From a checkpoint of a small transformer trained on Wikipedia.
Training: 445M tokens, 3394 steps.
Each number is 500 + 25 x the weight over its row's rms, rounded and kept within 0 to 999. Layers, rows and columns count from 0. Numbers have three digits each. The size before them is the row's rms in percent of the matrix's.

# up: layer 4 MLP up, 1280x256, rms 0.0515, rows 588-640, columns 0-127
# down: layer 4 MLP down (transposed), 1280x256, rms 0.0515, rows 588-639, columns 0-127
up588 099:488528501553520506435522503521502488503520502522480516524511504511527495493494555493493455483455516514481506504482544512506506526512518545478526477464452501447496509474504545496495492498488485488449486521517518491545527521524476540546514504487429513461496489486488511501492540478571486484525533502508507476489529505458500480546499452565534520504490521522521490480467445493515532512546
down588 101:515528469495513506514545530487484471476465474491508447477511512483509520506450504469469492544538469513523460466516483534466486462478456534476520521506498532519501526476490490470543526489467474513526514479477457543510471546467478513519473473448508512526483452506528483518468510534482534459519520504502471490510496497492526477514506502505516511507477509562517508516467540461473526472482
up589 102:537504521518487515476491547542478476517506502479520442521489516463515494507494536532496474492495469493522539500533469560472444486528501527552510503451476495488509502491536512497550477474489490492447501498529521510522483469508535475489543487526496512467456456496506499523496537510462477457503510507463491510523544487497482538475465505532543455495529496521504483507462500529499555478503
down589 101:500503453513507522488502477512493517506486515486543500495490448485509486507532501486512507469493494498476526541503524507504501472497473478531511508493494495458526479501493499546503535490519512482478574469497488503504508505494489529455524498479531505564517475516560464487515481496487476470557508494540542500510527500514476535473495497498507451498446504539548525502538558510473489528507
up590 098:496537540521499494482525510520458472519522482466499533503446544503471466554499501525551509479491518473472532534483543499492468530469513518470467496470479519508475487468495495513513467512485489489498508442493505488515570548486495530462518518483507518530500529482509526505483503492519528479545504506502527489490474498453491477443513526491538471547466467492513464462525474479523526522530
down590 102:511456483522476480514500471497489475510469515488454519532578489496498515496478520517515513483473500504528482532537499481476495483512499501486507533516526509518518559511466461511510478488510526470497463521474519542500479539533503474489506497454497506502473486524510497504535448509464492524501503475515454525520501495536522516550518513480501487516523498427522516509449458490558503510474
up591 099:502529507493535513499557526519498496498496480513472510494497495453499507520497473469531509520530511516502491505544509506463500463512483492514499501443504471513487510465489512480479478463490501483506482512510491503474474551531520503525500467453511510478514535497455473482510482462506517460498448511451553482443492482423445507505478497499542485475537519543486472503520515514524488514536
down591 101:521478494462467547539478496463498474480518498513517505496485452466485473497506505496559563517474546499499508486506456521511552536498536503468467473512480534509501498520477500501499492493485500486485484547474502498465504505443560494484476502514477522503533462508461522507536489495495500540467458493520492521505464502504498485476459506533501483490462503481513506488473507448491502470533
up592 091:541566496498508504514554507490497493514495502481494519535480510486500491498485500496538493562487469482535539519500485481493467488515493512536488495471501493505498507496473467502539477484484495507499519471482456501481528522479552436479529480485498518509458509499508498473485521503517524524530537469518506479518536484494509432514529494462500505484493475521526518501495511495458516523540
down592 089:494454557534534525517472489554541487527535493483526505501534529502520483493449513505493518514515510503472541511440497507476551569480476459464549467511490517485520468527495531498478477562541502503518465515530486505550504433511465529486515515529523511488485495496512519549498503522502518493490526499470492452482495511473457517532517532462505484489511522465481520479490504508520533516513
up593 100:513494488520488525501481464519520556536549546514475482534482499481485472491434490512501510497476518477528502529464414472486504505475494487544499504517480448516500487495488514501478523489485491526500505490479500515440495508479488485502501468506465499510514497515441479437438536504484479518518485487521441518472463505521474458518491460533514544530514488519509501486485534496470480488495
down593 097:483488516466520455487483492518499508513490528450519482485456472513503480507589490485496552519462503538532511462525485498516509486503478505509548490464552491472540504504487490481487522493503543502497480484523497509500541498473510507515499471494546500490476494473490517509488518491549532471508487519492509485547498518503503546482551504462478471489469536481484494486528482526495504538473
up594 112:500531467481488532450518507497507494480516506541502506501546488497487510473486523463528508488500497532499538524522513503509500466499524448508491457475503465473480536472465496476510475466497465489462532542519495511531526476456529524539467511463484480474513539551528512500506497531523493459513486514519491490486521506524537511516478531542500497533516477452491474501496517482543486468500
down594 104:527501507481505482482494528518486515474485464528474533518500471522542496480482462495528555484517475524468511489514501516488461474444484490499529517477541464513501547501499497464483474534547507518541443493500499466487513500524513545496545486495523500484529476514502511499492488505514503504479509505490554510463478471499486511509531514490521496553455509510485501453475476481542518509498
up595 101:524541497478511486465473521514448506500503555482491497467477484466530493497512525468456548490467492513491477498455473513496517514498545544521511483477494465492477525479444479507503520485525507504484490471551499498504510495500501528506512526515524492492509536485468527525486532455469513503524524508484514467516535514514505522510473454524466543515495492482463466528472546497510468495445
down595 092:486523460497473490494454483489497521492502472517505509512527493507540500519530475495545453494510479484507460469526551502508498470504490489488505474540536492466454495496532516549493501515457477470564513547507484485497521482522508472470452497515448519497516464495539489507516500518517476492497506499505504493454509499511478502514517552507484465574476553497544516518478502522506469467496
up596 100:514519491488509497515480550489526470505455482502476519494496478513453531558491489473522524489534500527505435498521476493463517502495533481468503508519531425493489517485504476496505494484500517476475457466534511484499532532534500503505516474500456514529528512475460505523464509514489514495484534546508544485469590536494505541499516523494492514501488501493499435450499523463514540493499
down596 102:490494500504497508519501489512476447459520495496494517485475491528512485478499497513502492497515512542478471475497460473506474492495498499530513489518520506496511487533479522521476518507476506507512530541471497478509488538493481504512505454518514463522526482511510484508423524492466506473506511511503513524490486490512469462521493496481513492510448450490511454447503520502533423508518
up597 101:472509471501511497509488481493479510525457499460510469460477541467502545451537490523480472536487502524481481479482482512508517526488486546474472509509495526490501451447534531534511471492507543507484468496522469514496523478493493459478510504485481462486485528491541483507489470490519498514556479468520480474454494526492488476539528466511426467515496546535521455505514491491496496539530
down597 091:504534481480498491515510491459502488509506489494491497509477485511508511523503503537473523470486480505537501512522474532518486506545446445567515526521476476528518450462550519531486505555486469536477493484528486497523459476543477465482534529491515503454509510515506486493495489499471520490545517495492518499536491497456508534450485531517507485534504450537489567526524513485425498464461
up598 091:522498508481509515518481446520495494495497500451488468495518472496512505518485532518490521510479541469508483520507463467492505499507494503477498462495487517503510497497483512518487486443483487491543487526513511450482494457498537498542534499484496491530535464480478498487498486508541481450523507512497473479484479508541432554521557506504500501525521549496490504512506441464497523489519
down598 089:497473514497521486520489502498470527472509504501498496457521493524515509487479496501480515512466494513461528492526474533491517527453531508496514496489522480560499527491523484486528533500472506472421489510478505511514494496477492482475521511491457491486499488480494476457525528483455538494456505541488513503512520505493508502482470466472550518529494489494513502497497528538495513444516
up599 100:417547455502480494490464509493488498509476517490478489509478488512515522487490484518515464514555501482460485548494527445461444482510494501493482470501498485489511489506501520557486504473504510507498489511489541502568507512542501521500465507516477502477498496525544512505478502497515516516496522509517441459499512473548484504478486471511487522455526522557447510473520479512458504513473
down599 102:506524531520534532487516489501506536528468500482506445518492522486503502511492504489491536515487471524522474474515475544531481500468521543536488484486500530529495525509481497523475448487467496519538478510523525471508503458498515516510495536464536512486502533457509499490505450557515529475490480494459509471524528505488477487496484505447523506529480469471465492478487458457522534494555
up600 100:518499495500460527504481516527513516504471512490497545448469519508434493495541517481519497477510522494477490510472487493545483492457513512473501474505493564508478518523519544500446498511449482484517491522523516470465497505490524511537507497513518548496503494486516539441509540482503474515514526506499520478506496507518467469525531473520502502472544483486508516464488458477497465578486
down600 109:527501529534519468493479513486531514490514529486508491532503518453517494529471498544449536510493435496527553507443505500493470497495519499515507493487541482498515466491495480471470466525483494511492552471487470513464529528434485482481477465506454501538519493506495500517500519506532526517556441495480521519477442493494514509461502484512530500525476511551565514526505536480469501526510
up601 093:434494548518484500503490520513501495526479555462454489443478498490507485493543447488496500488529551552513515524475458533481498498516499502488482460539506460506506505466527545514533520492520500502516507484534519541483493526505484517530498496470470478460522501527471495498452516504530490498490486461518523502476487488495457505519527499505438531450485521508489572488516524519503492520512
down601 096:546481523502482519542455492474465491458465492528502527507504527480552498447549468483522510487516523472508467515497451496505507473525499521499500528516530494503556532476463507461503436520518507495525510478490477497466527500474505538531500458535536531525491508487490480491495501487490489511503491480519537512491505484521484454484509522439478526512483508491505529482487488532494517485505
up602 096:471490493521515483506492507490522456506496499514538520510445472523527527500495492497517496502495516496501449501530447560485448526449513506490501509489502486470517521466505489535470476480491554533498548514511481515511530466474493502522532524493487487518472511462459525461494474509496516485475501511487548432446492507515516462512475500483494438538539492551501478468532503514514507513500
down602 095:513460515430492516498475495485489502507497494475498478475518462470532457543536512532513513503473511501509536493522541497484492510541480498496558489489520507493475462493511539521496517535495519451525517476524519507503471531510537469518471481509496528525521520527513489495529491498530485497508438459525535531513487488498479520486467489468536518471513510507480512566430514443499516520506
up603 100:452496494504481492514472463500516489511536496528479518479513466510509501498483511482496515521423533468550485548503486526470520490505532464474497487472463488536524482509530493510530521508511547433500550471483501475478526521540464438501521499515508470546522462483512510505503493503544483545512507511483480457483470488501472486523490512473517518511463527475483475471501502440479529470536
down603 104:507509476521525489514520516540527483482513505481512505495499499513518486499526530504514467510498494488513496482517523488472502475518536497501513525499526582488528505483512490452513497468474475546537482484481468525513464505480532460451446474476515486512526461499499486490482509527497534511520488487488481501479512516510473480507536462464511451467531465529550468514434504497476533488534
up604 106:456512500491521526515474524505505474508492492475519488483475532499494526502461510494458537491512546533494501518537523516426503461515502520498528457482528498492511475523468492483532521476510507501525464494483512502515472477536494505466482504511477449475521489464532441489504507473502477475492496470476516495487492490470475467485505515497508509543493464516433517537543501517535564503554
down604 112:494506520465468508493490477543506476475507533523468465483502520455545544473523484486476491501519450449512480543523478463535504451488518506503511537524533505465519485468521501500503509544528494522513517474524476473493532477483527501498542524522469514487483532453544559519453464477534492518511528441473447455497480493514536489528477471444527505516518537504496477537513470509493515500505
up605 102:445487484493501547499488488525537495511524506528512493488508475515505497494474516476553480516530543554512522505479461485490499518507462486488498499526484534509530492554526521462519479523478470494472439463532491500472506492539536533508513496472454506494507504531490487510530531465472525513494480472509523452493528503484505470546489549512495480502517501516533497517529495483479490495475
down605 100:492496496497486464496472533467490542532495462467516472499490505516469544508515531529433484497446486494509495511469524462505496513502519523482512491548496511487498503554544513523478495488481496488469544498495505511491501526505498504526491504505541491432484486503546488511455456521521522494516461527538474486469453499520486452553493459527517488498508480548504541510487514488493519515506
up606 096:472498521489475505501465480547461488539511499452488532447523472506477541501516493504502529476524515494503445508516470495523533505516504479494472505479535509429492479510544491448506525491500474530502510502505528499474465518489491520499538464494493511501510463550495528484521570517493531474510510494524509484522469475501492490507491491507495514503521479496498439457533530454487514545552
down606 096:512469539486517526522514513507495515526486475476453488535491520475500454473493461518495522487458484511511545486528507477495522515479498487533477515486483487477465521467476511494471510514501511508463508535507475531482492524502514519474500506474485510502511510511459490542485483511506478534473524537512503438491502527499535492450465494489502475505473481491508494538451494525515543506470
up607 093:531485518495487535507491454518482488478499484527520486500503499490465501509485530513483466504498521465545482489513472496506511504468524506509527490481536497481509472510523517503499507515465516513498525539477511515501547468497528499470502511490490469471495498479482484522526507475482534469499494477515493512506570497507478482530470491485553482502519524516493531501495515514487535513491
down607 092:481475521492524471525484541473501508490520530501481529511479531478486495459537520542491509553500485443454559531503510503485493508490452523538493511477492461517519505536501476458514513516537496510521482471451485494484523511513466524525510495511491485504497475502500517506519500524513484498499481539465474483516483468489507514479492496521519540483521471489490500506527533463490511539480
up608 095:504493512539523524536461528481516477486485467533440490521531499503491489484523479449520479476482517480435498528524476464506482497504524523498545538496447515495459504482499531508496531478528479487529501481520503442470479508497541522523516495522486445506524499523512480483498515533496485488497512516471518489454500530484509512561484500472539523489476487521522486495520487491506464494512
down608 098:489506469492499527457547521507486486502521480524505508473463510533494483471518480469475470495542504529500532541447455517486479525508450500530485492496484448464483487503507522432508562469465518491500498486516526524546457514525504495504452486514513545475487494504472498465551493464481530517518500525525520484500493456485487496528497495474523509509551475509504494497509486465511506468535
up609 107:486437475486483523491489481526502511521454510527509485486449474501524481506486507495536534512528504543461480477518489465486467492546502495516518457517544534519472513469464550487541486474479473499525486516498506501494473531501516514483540503513508467477496496447479463525481523474481503491452543504446490467537497487521483481525573499507503493535481518525535520496492523527493513541479
down609 099:502494531527525470517498494466497526492505507509479529496550476506490496506505454477489481496496505517476514470508490534526502523494507532480522491500481468466495504533488495519510481525517578511522488498486525464509489539522483536521482503521478515524496499517534535469562515494495544479515474513473541524486574477495482534489456504537470492556517490507491537527494482479510503447450
up610 103:473507486501521487558465551497531503504512519500512483503459485530491528483554517502586498500477554530528519498550494513514461508473491525504504515490475487430509478479501487538529489485517451486503534508516484503526505515538502494489523514515487495539454527468491512467486529496527459477457511533502477475512518487484525497528510487492501486481494510544527524460506537508516484527463
down610 109:532483513499552497459499509514523525534503488503489504507507504522487523516481497535508510481476515521526484529514457471533490487479486516505559546515515506534538488522473489483543515481466478531448479511480511509497525529522497522490506536494503504455503509529479578472480521516541443477503481485507525485478489456508497561487475537490500469534513483522529512460523487503487509504490
up611 102:459464520473501502531512481490471459489467507509501505489485507504474538451478518471500514510522470484495525502482503520483501463494514487486505534520468469440538490496510477517528500531485480477521538496511548507469489513516507472540490485490501494534469487472487487497447473499520494502494519489469503499513489462494454486488500494427490529479529503547505496522485521492496555470491
down611 103:504529479532507487487482503472506510510475517517509454527480516437487497510494516476482501506534522492475557503508497530484519519538493496508535464507521547519469465521527520476505494512473468523508499507519506530516524455554561502452546517556519551488478540489476511511504515481476473502525478524481515515476544505487511527496511478521523455481473459511487491460519509515497523481463
up612 101:470507497521527496501527564489535523530530445502528464509492523473473527487503556519494509533485528491464478484534464468476450511516477521488494526486474543472468468497507461481456456508446515508531481514539491477528574509529465468499572486485491506481502478482534529451534513497502487479503502487506483486464479477472466458488507521503458522508502489512526531500476515508486512500487
down612 097:540485477522479485497541489504484480434460532514505478505519475487455520544511445494512506464446522525515499517548463516531549497507497473480473481470508477511475480506483516496497484516520538560465532478488484464486504536512485438486503530534471512537505484494484532510478471479494507477443492471473502492503498549507514488486509512486490466528503519539476487485495462459522487495450
up613 102:466523485462495499533516500489510530524523535483502494514488482475487543491478484502487458516453498512533503479490538499536456459506463504494488482487544511516464499495517538484520470489495482510496472504499502517505527436512548519479513505553480482475477502480534513398522459501484515526441508535515479493495516440471498511516526494507485458464491492517523472528524542539499527453504
down613 102:539486525433462518468459506485549502534526486507519520508516502534509495484476518473483545513496491497511454525488478486447488487463514492544501491528504529484538521498444469513523547470507482532487460525497454535495488499459512518511488515503495484524465525479493498513520542486533510535508517498498470494491473519524492492509545517507477514506511495441499510445496502491496481501459
up614 105:514517526499502524481450494539580528490493520570495546491519474502506466500510499509528531526456487497519513510501529553488504506527477487450466553490481514483463534516502492491514473521498508523500532494482456483523506489491513498532537488525489482531500454502546501507494522523542507491482463486475489483510510500501485472488535433508466474499478461475572497526479470486504491528516
down614 098:516485491468506478501473480465481509520492516490493507483465492497534505494534519512463517528500456520472529505498491497485452482482485460506511484486517515488520497465462524487502451499508509508554499526505511521517470510543456463496473506481512498482524463524511486515514496536468481496478511538484509525507553480516501519510471523470462521539518518492492501481467529507536509511489
up615 103:496532495475491530476493526539476461500504475515493524481499492475461477504511563477492533496503477497536480547478524499501474525493531504496497531522538515500504500529523485536514534567484500472502487520490509462503512516480508529480531475505527515534532470488464490472514463495489517480508504504480543429505490519447486478548501529471486461462483466538480476479506537468501500494510
down615 104:503505510496515508500510527475517478474507515500510542490528451492484472495514427509539515507469527526488472508481509504491497472494546517466504510484501478496523526469437504506504524560514543530537466453489510497499509527489516470482549499472508483484490526496509525537508477540495502484476512489494486510558485539521442525501486515524510524487531503467462504516462477483523513519468
up616 107:473458504489547506508472559464520505501500479494492519501478502520527504484433498489509514539472485513505507522453452471471480491550537484434489515473456530504524485524449521538482494490461486492545522509506542508501469450485509523503535505486475506480494474543496453484514548456492492515482503530537499493496519471491505482483472518546526493516496535480462506521513479522449509516507
down616 103:514494455524509447503469506518482496482455499477518522478502503550488489525563474504544512486513512490508527477511492533542524466461499468531469451429463512491467476515498512469491547495509472543497504448494504497507514521496505493539491477479540506522490509449540484530516480492477488503464492486491505515530504500490508467538509477512528488507530450470534490530512540489500463525469
up617 106:490438465499536502483487496528476521509486530489534491490460483476502505483499507456500508498487545517525516468509492487526486434476493544478524535513460567504461488453527512494554493528482463514483488501507480529531493496529474513478547519468482502498483543470492506508521552472503498475486501489505486515539536523498481542521484516504439494525540493510534500491512518514504506531512
down617 097:510505475508498505490475500457453527493485478504486499487525505464499470497490500561499422501452482571464493493517485487488520500518525523507554484501512483526498469526494539524469520495475504468445469506492511504503455503513465501497434487465507525485468420503511489493545495486526485530490492510480523490481477509528505521499508489491575498499511514531455511517500458513485513504458
up618 103:515501498472530550474493489530491487503496513512471476497519526532522497472501480481480516525565506545495467536503534493485500503511536522510461497528505485423527475484486498520524510554449482517531527475512477477523513469520481472507521539494460537493508506513503454479502468507513455537446522533514545517543522486488519477511514486512513482487513513484488505499498530530495503488496
down618 100:506555500527522503470482553501547495471476513495508551518482482522506530581503521508478492504494498520519487493494484529492490503557494463520519479480496516535507514565501486545461521505516493500484484494546531477544506521534523518453508521515496508521507473529525494485459547473470479509511463487461493510504537498457509551483495504482523507511524483527513483477490498536485471484512
up619 103:511486469470510497511514507506525432457515443500494516474518493486514519485508473518491495512549517508499499475499516517460491473509441490521524473499510491488523486505531513501529469499534526457479467504553507497518521474504490503521517538505488484531450505460491534509530540481487574524488506492464471506547510494504534470488550506506482494497447495536521518436507476454520508479522
down619 113:512500484549506507469513510490485479494448413504492464496514489478490530487513454484519497528484541508488510541478511580484511512469499509549477500526519484517520534521521499458444483521524520527508512514517471518480452535517487517511503512503507513509504537462440544537480533532534550520465489485506458476529513481503496514521503522495501507481491487493488510534523529480488537452518
up620 104:487466550546516517525543455505522453528474464447500475503549511536502513534549496513511526563483476480494505471484475484502456521481480483516491552478463522511520521505498474470470509504484487476533495496548550512506477548481530508444516492518492485505497470479493467487464482479538489493521514514497507436504537517489520486516496517513508439548495471523464531517508523501484488506494
down620 116:471522487481520500523526523513529475528514479489464472504496531469527490515489475508494512481499470498517458494486472501523483505484480494474515548512491515544512470551496533461496517498471469491537498524518534507478473479464455491448528485484481522513510468479482547508514479502488496521444483515468535494471513495457478513492524505517519496540492534557466497538471540527481496491524
up621 102:485506461503479468468507542484511506498494505467473563474490508528518467524475522509505470492483453486509458511554521534465458507504517504483460517475503507494496491488504512466506511463498511483533461474501508519474500487503472533527519503493523481504507485489557486458529458487463502494526515488578527468523480484514479471453500485478455518535480505481503482508473425485470493527518
down621 106:519519515532515512521478477504532492496491546520468478502488490544482537516461496531504487462524499509501469573472463482510490530487490486518500488499525508484485500479509499518524515497476477460505523515502504449514519530517495542481535513466488508500519492514487462519490498491498500485483513502499495546492526524514529451510533486518492473467538505489477505485479550508467476481500
up622 103:515478497535525498500506474504500498471482442478488544497490441500455603522516513476505501536422497453474518483493452479482493507522519503454542519529565506558477458511506495482488466502479473502502470516474512468514517491532529502492523488516492511477500467487458531463503512457517490475529493524501506469507511482494454510520512516521467456546536463515467469551494469497493519492529
down622 103:544517473495506498463467503496482471502517527493503504518476505474526460467481521490475496494527468511465484536538493508557473464487491537538511478493474512513476529502536479523492499504501500525490488510471508524522486530451525489516510519451455481509542476475493463497518498503504500529488490493462479469467498507486529457446484539468524458518492559513518532478497482464484480498494
up623 103:521507546529511541517489479491509482500508519493456524512546482496527518520519502497483504502496476485533512530542464510503526491505531488512475481489469537472496514476499506509535485514493453527515487453503471521504490472542528531498508524505486434514518484490498494478486501565519520528523515515496466464476487500480494455478499520512497516505533536488525451518447480509464466545535
down623 104:497497514500498540542494487474531515529470480494514540487500463476491513533482504536474477487467501493459512504515528482526525498455463522518453480503506458500511487498480466500488471471531464476499525484499478427495488557501454524520478494487509527469498500519550488499521536495500483479496500464514469486453487493524514506521499491501488503505530488495546461513505520497467523459453
up624 104:480486501515532519537489528500496514552504494504481533472492469468502487452491488495522486505479526474465529540518524543502529511473523493448455550519401517499502560522471502519506504474489496494475472507461502497482502462466497498526483500440500451505497500496524500498459480519505495491504487559502500464506512466489484510497473507452521531488452507559478483485485514451471522465477
down624 096:501492522535492492523475533519490485495512491503441525520505490537536534497485517462546467482484488483471479545457495510507510490499493468495513494529486549554545506524492500527462501512537505501532485494459439562532467520489510496440521497512537531529489494481503460541467509478491474475498498475482497444494519489487487500501478482479484482497476486506543500465490520509501464491497
up625 097:507529507506550506495500532492505502562483455470521475497494536526470479552561544489512507486514483501482507489530493493510482474504518493525514531542485486474509489473479505493482525482453504495472481464526505478460506510500527482515535459511511467427499505479527494458494473479547441508516524506502540476488491469505486544483492473447487469499506453464500504483533503504475502502501
down625 104:502472494504464483469526554492506509511498479508480471502514464517496501546475501475498497500528494491518504448489515534484515498522491498497519448447438514462488515471484539439485505482497469476496517497487527507482502528477505517484527516489553482529516520514417508500519443523486536508485506498459470503517485500505501495526468502511481496514517506497509501502526475411515507504494
up626 094:491556461495510497555450504502477479567510494485513495516533454515449505490472504465475509557513488511539494506465476512503497485514467464441498537510520542486490515570511484495519482460474503550508499495495513548503521509500504506503485504497505528525495524478517475488513528478503478468487473492485461498534481529531507486480464448477454504486503522494550501516521450514534540531482
down626 092:502493501515518513442516504502558513520478514518487481502488495485523466513487493538494470487504525489493532544456568523505500491471499484495485498528471504472508490448487504538491548490472497503493454490514538426513467499543479481451495513490475475520548493512500494477490461520506548542538425518523473508469508491495511495555541504526480491487505517529459494488523552490523492516506
up627 098:475524484459494504449499509489535534477497495551504473476481479483496537466484475525511539495492476501520511510492506484466493498517479516531510502521526487512521505487490480529490486488446495533495476514509507505517519438483528470513518502498504532497489516491529503486492489495484520515493514481445477471450453507479513455497568458562488508525546526479499524553510475506472478506468
down627 107:511519575520448505507506499522443464536480520487504491481510527522534469528508533516479498495565491495463496506478476485496515475508516481443505499539483512482484499468532493444487512557476529483501463479443514527503479538509507542513471499531520505563482489511459537508513506493505469511517538508527505520533532462502481493494491541484465507491470570499547510502494509522486497497513
up628 103:458531483504542512509520476508504474509504470521496435492487523576498473490522533480518496458448519509515489516517467487499463520508504500437522488537470487455465491489488516477505530459519491481488492472524514466491504504486526451543525506475493492496501494534503505510482539532527505462509478496503493489492504509496520533505495479546509527523528495486471503478463482503511490489512
down628 103:464468510501545505468541506518514521491515496524500480529529490485475496510484490502448462468510524531485486490503499496461523514484484519502497483520511543496514519513486513537515502545491550514497491490516556508520505541512545537512460512475478494507460538514512494521517467499547461505499456488466539501451510517509522486539517494540521482535536555486472543507565539468495477478512
up629 096:481457505524493488534476463501544485518539535525509500519519470504522512461512518453564496572545544483450518490473488525465482509521528514505459527500444499474521500462472491505488504490485534520521555494474493513491533514446522512527504484527510490495478496513500502542472514547486472504526517478465491479493568474510519516537503492503536497496509516548516522550506471524514417499463
down629 094:525548530496503507507506517505473525491463495487477489470486544471464534510501544539499516524488531522505507487461529528510501457484491497492484484493530561458504463498458525490490508517514470490485507510490509513484459512490499514458532512489509495506521529511482484471512496479465491526491541474487470507521445534513439497502504482494487504472508463494518484506487481493494495510456
up630 095:463516520513541465505471531471442483469450484516512492521503543519502527512537536529515505479473518475466483508498476533480474516501513456515507452472510480506451505469502487470484537437500519519541455483508452495503518491457504493507477486498473486476509508480530449499497478492504496472505498469517535478544523503475445498503532536502517497468463497520474518530482477510488468539475
down630 092:504482511513489534493478468520455495527528491490513517442508541531498465481500498491528474463474494509504502504483498496510515483494486495525495531497488516522503503484478535516518465526506479452484489510505509508520499525479448507504526511533471501561481500535509528526495492518509497482470508507477526541512492537467513511502507493521459510471518506482517464459484483506500490547511
up631 089:483506458509521522492496503504532541497519568479498492526488474506527499476454463493498506489501490504538573475498533458489495555486500456509499499463520495458518507508459531482454523448471475580494525547472457501519500547536494506495558500530478545541528504482463477510479500521477483495525521536518495470531478513462513524481510482507482495507516464505548521501491523486472501512497
down631 095:530531501482469483479500483480525443490473466539542535494524469484467476528550522483508522504490509562527452494462506535500534478507526502487501493497514483510502486462495499476527532526535498464507486467509516504482475501518521506548515495505472484457476518518504491507521488482488522489480517453463502524474520463532537493492478501508505486528487479486444496545500529524521510558455
up632 096:493496502534546459500491524468504520487505505449516480493511487494543539500527522531508529499517535526502518555522495473495500479491508497481477460458534520480529500491530553520490500485494478460512492500513464474457506504511508563487495529459518458470462477458512511527537503474475494459541459536461448501520506451497456508541548496501485516486514489526496514504479500499534453501543
down632 100:462499512492500516523482450455509482466461510501470521485507507508503483504551514492505495510487520497476483537525473518463490510503525552509518516486480448505490494476519488458483486511455490504481485507523510505513507505506500500478505511534467463495486515492500453538526528457504510523478503498554522508500486566485526463461439496506502456520447489437512503519474513508551546515549
up633 105:494546506477499532518492519528507549499468494420452489475501516503537481531518512512476520545506528492502570479472488491474502547475471495495481522481497512482458521507517504508500518486489527521474467478504517541450500519498510543501468529504496515521439562518482497487473497502508488506462500494485472530467486502541506481450506493534521504521483468488497466501481495504504463492510
down633 106:501523511529483481520481495522491522496500517509536526497511472568499478504539499483523500504501494480540469470476469443511479460516435498511490470489511497499501489448489510519506568510498496482527483526504504534517485521460539556527514485506523492488463500508517513452494527460481492552508504469468506510486510509488500474504535502514510556496498452493486559515480507491512493535507
up634 084:459489525514483502494503469495514505528503535479496478518524469463472527522472478457522479489530484548527510512535481492489496555511479546465481508540523519498507548498500502501509451550508497494544481533533520496492481539519446496525452487518492509531486444482428471482468506434487514493528504540507508497522540494491462507483473491538489484536526513477517469454495508495489532474491
down634 086:475499492502482519522520498479507486456511454523474491550482521464522465465507486501491471483504521539489481476489513487479483501502526472522504505475445517541508470488573474483507514448454519479506509516530529546527482520474497520508510461541491499536520520508500491528455491473495489489485530480525584509494444494487546501456512493548530481476514537490477504524525474505465482528549
up635 104:486501496476494540540471477473496494478468505504480474516490497513501567483506480484517558443530553503546506487492540485502507490525476498517476547486520500518502500516498499507474502524477497444515525485486468504571508490545525515514479486525486502521477476508526508472485503496483502488482514501542504469495495485498523458545510535489495481524453477489465482481499495549465457512507
down635 102:478532512499485460522466512491502520495515508521524456489508468475515425485491519521498469463515453476472511522512438506490511526501484510489525540491462460469491514488468505482535479493477507444517468489549532495477489515496473485495543448517479484513511485499503509480507509476522484489527491501484501491502474485504488488487508497496498489529531536457460503502503505502479481541511
up636 098:497508491514515554480492483524479499513482486497502527488535523497537442508496458468525511510530464500543548537490469509491512522481537502468489495492497522471486472503505496461491464503507507534541464503519502536490509494480503469451515471544461487467535464483516529436460518439489487492490514527482490494475519558509491532502499497468551470524525496530483506494499520543497472489581
down636 104:507467515493478522467508507528469514483512462487469539489515511535511509499514443455540475542516475491444493480511511509475467441494540513499465500516506493545464543487474504490522485486559498455469511553502444482539489475504524561484517481493533471490527492457499466470506481452488527485496519483491486515496494529490497490487458513543520518505511498526485491504540513506499481493475
up637 095:519504502482519546500475506540535527482510505464502518482462483525500453494499491543516556535524483463529465535467507539514520449465528522490500485485489485484489502479518474521547450498515497521500483499527523555497507495464488494501491541504466487531482480453502485502479498462521509520469521495500482521503505553520498509517519505553512521537511527496494496479508485502510510496480
down637 098:489517504502504497510500498529553546492487541502507482469441482515480516499532503503465446516480524463466504451502489466497507514511470502535540506465515488511492556496504499479483519476525498512507466512485550501499480474506535473534489537489509454489515436541482447498515494498452497508482497465511498490463467469509526483487489482513509463487538485518468497497498468497509497519501
up638 108:508515478518493511506519459519542522502508470487499504516512467504457485478473465496525456447475546485510478531512449542496530524490491448517545545500515507490490495490510499503469464469455487482535513507492496496545496495497533478524511469514478523470509473478461481503503494464519473523489530540537473495497563495494524515513504506533489510505522506489514522547500453471528470517494
down638 114:512531529462498503503527557503558462509511467537506539468489477527487504568518480507466541535500532526496481520531490543510508480531454506527504511533525504487456520496526514514519462566472478529510487498520479519512499502479533488476498518463523528512536549545508472529492498504519523457503504497492521514527506550491484479475528502478463465493499466443512477489475442507495518536508
up639 104:517538512496479531507546473490476504470492520477504488469507517494518455492476511498509533520483501478498511533530529450462497482524483515430489547474508515503521482491481458531473498474488491472544481506483482504522494498490491502520480500466508576474541535515532516514528496473465488490502451524519545541547511500482474476504531540486462469467505495486527478475487513479491497479469
down639 102:560505501527520502494468506512500523539486502504483492511536443471536462495497528493531529522501476510531510457484490483545482549499532488467542485497491478540499479493525497513492493519512504473498527526492518469515524494488526496493509537521488473491536533525482555504522497524490526551522473512502494461485463474521431485520507468496452466511469486498533500481522467490529511483538
up640 096:509532497538559494489536515464456490532457460420512534475487475511526498502467497497549518479491453488511469532495491504509530513463540579493511480531486468481513513513541499505513527476504474491448475519510530513489499491509533532488480521526524492522491506500477491512502527483487453468484460518500534497500471490511486460455493538535488532497505514466477570514470482466510506535495